Part of a small language model's weights.
Training: a variant of Muon for these matrices, 120M tokens, 3675 steps.
Each number is 128 + 24 x the weight over its row's rms, rounded and kept within 0 to 255. Layers, rows and columns count from 0. Numbers have three digits each. The size before them is the row's rms in percent of the matrix's.

# layer 6 MLP gate, 320x256, rms 0.16, rows 163-171, columns 0-255
098:147111154162162134147140132155136185142138118156088090110169122136079129120071140171073120127158157048121123101116104144138176136131116113097116152155143121119134142140114140146138127158124134107128133147142125128145125160148130148179155124165130135162110150159112134087118091117144084137081116124126088135142170136148129114118129143144105120149139135140159147090140119117117112157195131140103119136113100111106111113110169146121144129081094108102136127108080126153112138126099123088113130129129142138124161118095134108097126106120165139089171131083097128114138148157107105084127147123125107142138151106130104137137122088139155171134105117118163126149125125176144134134104164106172140118121124136168159118120093137140086125156142101162182154081067128124125145116112107
104:101145185150157126097085105174102102067133105095119109159106078130102113137139127189105102126163110151090133125114152089139147070107094159144135134099132159104144112104143139149124126148131135128139139184120113113153090106148089097139129113105181138092142143124156153149143124127129107111137122103135134126144124145139139163134099147101100135145119157107141161113114129132151088110100131164133129096151128185147106095063133149082106143131163123133111128134100140136143135121070104146152116122105117137152133108144113129090121118134122080134128157142120126139129143124094141133086123153136113108112164152148138152080120148093137119169117141140117159112148126079131155150163117184120125110177134130083132152110129115092125135051148107107139124089124114156125124130137140
100:133186131111154149124144131091133106134171124110100127139079153161140098112152146109100167135155144131117140089139096104114168107105119159105102125131133141087107129115082066122114146119108156098122147113162152176102130152120148127130103152177130129149132150109095146112176109126129125143123107109129081057178143125124170152121106134095171149161131140078176152138113145129151098137142129125125117136120101091096156144097104144163122154099114114073136142137108130078106118130152131105108129128144121113122146113127098113109113114157139100127076119092108087109145104115176128118171161150103130126121118107063105170131139123105106125155188124146107109129108119110082171125152106116114108131129173142119137114119109109101136131148124152112139112096118122120168111126131116
108:158145157107119122139111101124115137114147114138163135093145128149125099118089144135115146110120142109114099134130134100169083089139106103181114121144150134111137182168138107152149123169099161121157154100145093156132120061139172110105130132098111132135130138126125122132135118097136145170121115164177167131140160142106110122099110147094148116118180130089127113147127137155138118089130077131100101103101116150087114113127069132170146128126116077100123089102098122108123106120145113122158133123104155117179140112120181149124124160131124119101102137058123140108142099103110178118130114158141089169126117169123115166115144099132111102143106106151105111116107148131078140132116127160123178139154156082147120165070113120138146108138102118103134125134124130137134115131169093
099:089158196109162158099117150152119145112102113143162161139141119190148148146116114174099126112129130104114110103152127159175122141131113140086141146078132097186123105159173138084117135140139098115104123118125109146105085110117111119130094122171114147112149113122158133141096151125141072136100114094132133108093144128170111086068123101126091153127156095158131106132111142078140111131114132136147125143120137137132150131130098146131096099105139112101082102149104154125059126106140113129150119155123126130154126140105104141076098129129114116136126118160162132077156117124120129130095164134151164150129106111149133143130118086112118153178181114098149114128140138132103115135154150118082150112141157144114150175119097109154122108136090108162129165162128135133118109144120147
103:096110135131173168132143118098097135108136124106130149087146137089140107123127153130115114129153097105118141136084139151121140137153141129145172135135150149138084169126114104134148153184124124104144171156125123092115114152130105137122143136121144131125114119104150171125166148160119102106167107134151088117094134128159132132080128080123120124145151109156135145171128137142154137065126128117088107139156118107151161069132156091127102130127140109158095157124176106108132165116137109129156107188134095137135156120168099116124128098113118097129115106143153128123129183128118176137150178131123138130102170153135100114149165126121124133171084094134081179167125147158104109099112124128129129139157156129139154145152144068111118111087101111134132151141141126131059114157153144
101:135133124134112154131154121133096090174156099142135147113156101084152131147126144130121169131138159132124104102143060126100112161123143133170106129123119192136135136165113112137144149136140123159121179110122155145115125125094131120132113073129127131142124128079090150115133139179105162178097169168167093085153119149123140098118098121165130153125130156184142146145130099147123084119151117081107127149118149142120122123115129154182142147134145126114166139066114141102093157127186112132112140100182144109111115093139166148111126122128154142140112118139101129132167135127088140115165142122148142096120123111115121155110160136127116141145132063156100088125110121137137120099178111121126091146102098142117129127097151176098102165110099158120167124130138131122139120156114140
094:124145173139101094125121090149130158154136091158103128122130120127096125148145123128104141144145177128159164167122072103156125154143106102111073101112137114141106181127176129161089117104121146134103104092130118100139129126163115131133162174123127101116126142114146084087143134101120121152168162153123118151186172122146130092110087146127120120178108125125172125121127163110123110102106143181178121156179151138093138118104109120136149124092081152125134155106151091132124100131136106099139117102147129173133142138128111132100163113116172097152138131127108112141144125114136150140163129097096128076131124132104132083132130154146157119165122164119154139125176104129143154160189163127150150166162116128143153129140122116118125102124146115165137142127141131168134173102129139
100:135138142114151140155134144140198094153161141141155116127145163151106103076116149149082170137145134128132119146077121122156109115138141118134141124137076150161158127141137143155150149115149156072160164138140099184173113148141134135131129091125143129156099086146153161136157061117146097130137109087122060131119128121123130166087120135144090139124130145151103127150166109151135128122116096137098139119100152141096125104168108141128138077128172082114114131151161123134136133104147136134143124142131118152138138123142134174174187186135171111124138121139153123104159141124110124147135104147138119086142158182136109129134140137116126122115139143128167143154090115136122178084114150086138174117135101127093123104152113130126094122123123112118140154128121122089126084166129139
# layer 6 MLP up, 320x256, rms 0.166, rows 163-171, columns 0-255
100:138134103096153126144160157137135152097105133097124144092109105177142129133119105123089091139099151130128126119128113155095135111123174102179131105140110124141150133109118164081082161157084117119120105093115118089104130125115110107150121107131106108107110123112134135137142138153142139124128120167155107095161135124140102136114172122076125087154128182143129127138088123115125113161122158100144122141162129101086145117091131140155122140161130136145152121102107130136151139064111153131172140162101147132119110139137182118108122148127123142106147163138114106078108120063132099144138107161107158164156124133146128115125136136114066144084130098107129130141113164133112137155118106184144150163157156090138099149171136148117134156119137102106147075109119121180108182108174139
097:151129103140109116129140151126110163129123131055148110065091080141095124197101136151135152145097131106166116140112119136115170131121094140138103183156116121172154145131128138125102126140143122177170120108082123132144174124105107131123127077110126154069133128104141111131167143125115114143134154110155125136135148113087120122128140141095154118103107128113162122130145110142126124144093081128089146152123106164119165120179132100139120138162124154118138096125085139149116109118153188138136128153130090122135136109111098142147140136158130099145154106103101127167172133134144126154155085105140135137098121150098116083134122130154106094167101180155153140140127114130143154196123151149100135145175114146132144166144102127127155134096124110131136137100105097129155141099125085
096:115116069177158147128125140129131091121138107148117118117183165147103136105142140113145183078100118112138146096124105088110166138126136168119118171117136113129140098147107159112099139105149153104118097117126108099137118120138100151142120153160131151135134132156131136145128141148103107103108144082132162130149136134168089115145178097172133109113124101149145112094116119164126151143114140105109120121108106171147105118104150099117115076162152147146132096135173112165162135126173137102136175126154102129163103119124137179136095156092110146127112120100160141124174146124140125127152138135111117148098112113158133118157118087096130161209101097135118109126162134108163159097144096156087131160138106138136161133104188138127126141112099133084150101131128102118134151153149107
104:101175130095132144125092129157123137129118174164161127126162122145115115129128114159151179105126151158108125137173116140094098145108072117118160138131134115134156112151154154126133136139108105117093114140173183110102150099123120143115172150139104118145134128120172110151183163147093141142140118144085124117135130133127138150121141129114180152154105101104110133127101134119145110093156135113134138103113133094137089141075138142112088120185139104137133120143121165127121098170172122157128143144131152118119110125100124142144137137115123110138053111104132150131140090138128096175078141130097102072080105129088092136086124117121113096098149154148167107158153133111153121162101070136115112150106096109131127120115152130137127132152077078159134084120144119161125145116127125
106:153122130135108121189137106133099086123124144149101112136128120127099176115103127105105145117151117108127090118119148110158103149116119134142135169130127115129155122139106106169125133174120089124183141122122163134151136117166155117136147118097132086113153131111088134089111148074121116124120116141135104105116142122098149135102127097144103169109085118121073131120154181142104141153121118140167168111129129098107097108095130179169115137145154085116181096139182130105113127110178127139140103134106139134104130124126161148150123150129174115114118143116148102071089102124133109100129123166085120093132118123116101108151130095156108140125133056169105142142136131123142132097084077096124146107107122092136124103148126093109154120163165141114179121123125108112136104134115181
102:151130157100122089124116112110109097106121123096123098125105139080131145115112110133116090133124105143163132173123102130169127108097093102099121127112179141165132111119110110167133140142072128140146114124149098110137131108142118138167170096136144125126156131140094124145155164142140137130122136156137143146101153093116131110156186121108160082123134131111142156120127122165154097146110152107141086158113100150101084117090076160116133131158080119109129129147180096130130101093185152139115115109123085162141125166129133119118083120126123145145092162124098133142140129152145173179125158151139204155146104135134140133155117105098093126127053126152137137118120172095107132126113132130108174104154103146152132106171124151131124105129113161141128106152119153128106126113137082
099:125125151157166155116150142112127116146129143132177116169131150136119085138130109150133149107157101102138137147128104122116169171124141172092104149165165116178135129147130146132130092152151141122130131058155176076092157124141094134096125154093155131130114058152086131182105099111097108143099141137123104078112142118161125092152113088107126131094124123130127123069140137126127095101110128127139098138133123111127128126153119075119124129107145161123127131113173152128149126121108145110107173141113094168183090103057154144144154136097149099118158143113153130127170140156099112125128115110151111169115142146151082109121117120106140125142114094112094146149128128083120146122126125147104123089125141098155147124118115162159143163121142136156116121116153135132144138160126086
101:128116091105132094150120102116133120124126155098144134075131176098134126139129130177153123150113143143134116073102141100125106119125126108129089105140154152117145117188075137122137145161101118118130109091063149107131146164128143073129097121099144142140146129140131150159108087172169160126143138132142083132128133140165176124137119101122117114134131109171126118101142112125106110146124130150103118125108152118146145128238089148095179161099106124125119145145140156113115134065107133099121108151121135145148116113150099098138142115085178152134158124087114133125123120171180108148109121157161140145139153119093130185101126135147130154131141123138101160108096137116130105118093104166113083116128136119140129143124093138140178128137129169152105108130132137139132129128147144
102:167100120101065111139149120145154113113103142119107143134151159150146119123136149158165114129132170158149101106112130148109128129158160124107164122114109151102092160138174120144141117145142129121091119109120124130058131143111130114116139145096192156141097106136044127159157114106136082173146106114137082126145136162135066130147128108114082169115124112149149092108153117126147138132114136160123062185105105108140112131130103130102130126125142199078169097136118130115151116120140109103135091118140141123126137108127095127095122153112106111124156127122147113119110110165159122143133144120110096100129134097104119127112071144094129108105139097159112136144150149138134122128108126134131133160123174074118128164105128096093110099124096127112134181134134148143134090118143136
# layer 6 MLP down (transposed), 320x256, rms 0.153, rows 163-170, columns 0-255
105:169085152113145135106122120151117138121123128135151114151143120103132131122130167092126116094160150130116111118127122131127131137101175095097107115108169184142134191100146130090108102122075129116159134138108112105099167130151142086127178122110122091128125153119169104108140109148147109114151085156142137131107111117127124136119159112126145107139143116136093165143136147137163132139123138152128124130132131134172122125140146166109084140158125140147168113111096129126127143108082164113120135101150143151149105112097157118091190140126151062116149174124121138123070151108110142110170142149139111113108122161138170159146125135101109111151104168108096100103117145147107156115099134128134157146107075121139100128148113173115137158131074088139103114159116131134135092138221138
093:158149130123115096144159127107089151107124144139140104146142128092166102149095073136113146144108158128138169116170128086053171088104116123123158132115115147137127150138162155141144137145133139145157144124124116162114126124171080154138125112102155146113144124115131125136127133109098084111159128150145099082102082157108100113147139128161163126146168144126069117136140118099143117138113110163104109101174094123143122100125143107135094127140138147136130142112094141166165140114125167160110079118152061147127113120119086148167147158134118085147131114136111123105103124109135130109170091119141140140139118137136181086127113125149172153126127146145097112100122100105115119117138147159125139136112113095166155148122143106132131121084163136108122100081110136112108125151050092
097:120112157168191109160132160108098167134141146136159111136132157139114125147098114111144137116131142150106139147088136115155141120177125087140132108136156127144091152157110092086120112113137158138113117134102144135099123133097141133120148086118137137102144128110136146141105135134124127141159149160115170125098124153091124108129125104111148130108140111153096116165151121139104091157159142125116110154129128140144135137149142095134067153136056159155136145116101091114135112155148129163097133162110141132095124147107096143144176090128154156100113150093156152155127101107065126176099187134115147135121166124114106152134159152092176142088129079128106131108091155122076148087094110137144101136152125150121171140125139159098080123159147095159143146170117110117134096135117141
100:127152111127107139126126144124159114159152122145115115094122166125135110096070115129186126111106131111144088128123127142132117100126088105152133105133122142165148128172144107121123122107175169147123120093135151156110139097130099169122112173124112155089101151120101155156175111119109077136130140162127106147108193121135127116183119141178115160118154105123163127102165112105094126158139155124121155129126135084156104140156109133111127082102112117156139128167156133102101119166117176164108107093076138139154129118115141119125110133113148183135105135140122148146127170111119123088133148141134153125120178129113167110115107152081134136106145150105125137128116146105116151149126148133121080124119148110098195100173134100168179134138135110119131123111100140101063120130145132
104:111158140143105081119149137112095098098143082145089145101141099127107104072122124116088124084136165145143108132108099074101198094106137122105096182138138112116106140110130113139150105163130112096092146106155119147150106150138138089129148141090155153131151114131154102103118140162133133099131115113132124126085155136162120143134110112130108150156134155077116143144129141101089143111114139109134101135123152130114145079126098110133139117128129151116172129112159139126126152094088122055113125122086116131128105163168119133168149112113166158165135121166119136119110092128106103102139129175102126153123135091111093105116133150113126108123112101169150150141119111136136154155131096095175146094136144102098149128123129144107093138127103153131092096147113122133183114111197134
105:129131130100129108140149111140100132101162144130131118153120184175099117123087142145134060125167161133163134160134121089141113100112112130117104082117141130148135093136130117133150117171100111153124143115147109090144137129135107190112159147123129172128112149134094128154167101137149165132140104149124137165163114130129124161124167096080126140087125087099112140120150164092147138113135155087118093183093115121115144130151102161145150144144154131130106159161164134139142143127142143111119144113138113120166093139123130125141140159093097159152109126114104105136073159179113126138085129168106120160151150155122142140117086109106132117148137160086134134135141105097126169130101132093142157105099163157135112103170110158153113111134091140074111112144170122128137171144158104
100:133135169130128075144141156125124112134142135157128135110168175146150094108116162119134105107123159150137118134114156098135153119134108123146139100114131102127117133115120128095146172129120112147127121173106140128116161135159158120082146148104143137149150146157127164141116133108196109124118080149077135181136110126149125105091083113086149150095121113139146128116138126121195104161170149143115115123135145174142105141129133130090142091131096158129112150106118137123180153107162121093115155152082127143106141136143109165127146140128078128118103143124144116134092121103142139143158128160132162148162120131115085147124130115075081091114106101170101152104168146124115134128138126127125087057127174127117125134108125163177101126125098092120083173139089124114139111094117113
101:128105134125127120094113113118144158089115117123129115121097123158136132157099100093058090108127108133115147120099161142152153116161106100141131097128079145142156096100150130122109145157109126100100158135094127145124143134064106141129172114077107091160062089116127094094110133123170139136178116113107111105175180153079132109126155094136136108134136115152140128082116151115137143131133141157106140119121153109133117146127166111130144169104129100130121174125097144094156140132136149169115134141103096129120143130145108130128126131164117105127141160134127136132148126153137132132142135124124120126109157139138142145099164159157101147124098077174123141085119098134176111093119158149136133098132090134162105106112171132130068139164111164104135097097133164084086142164143124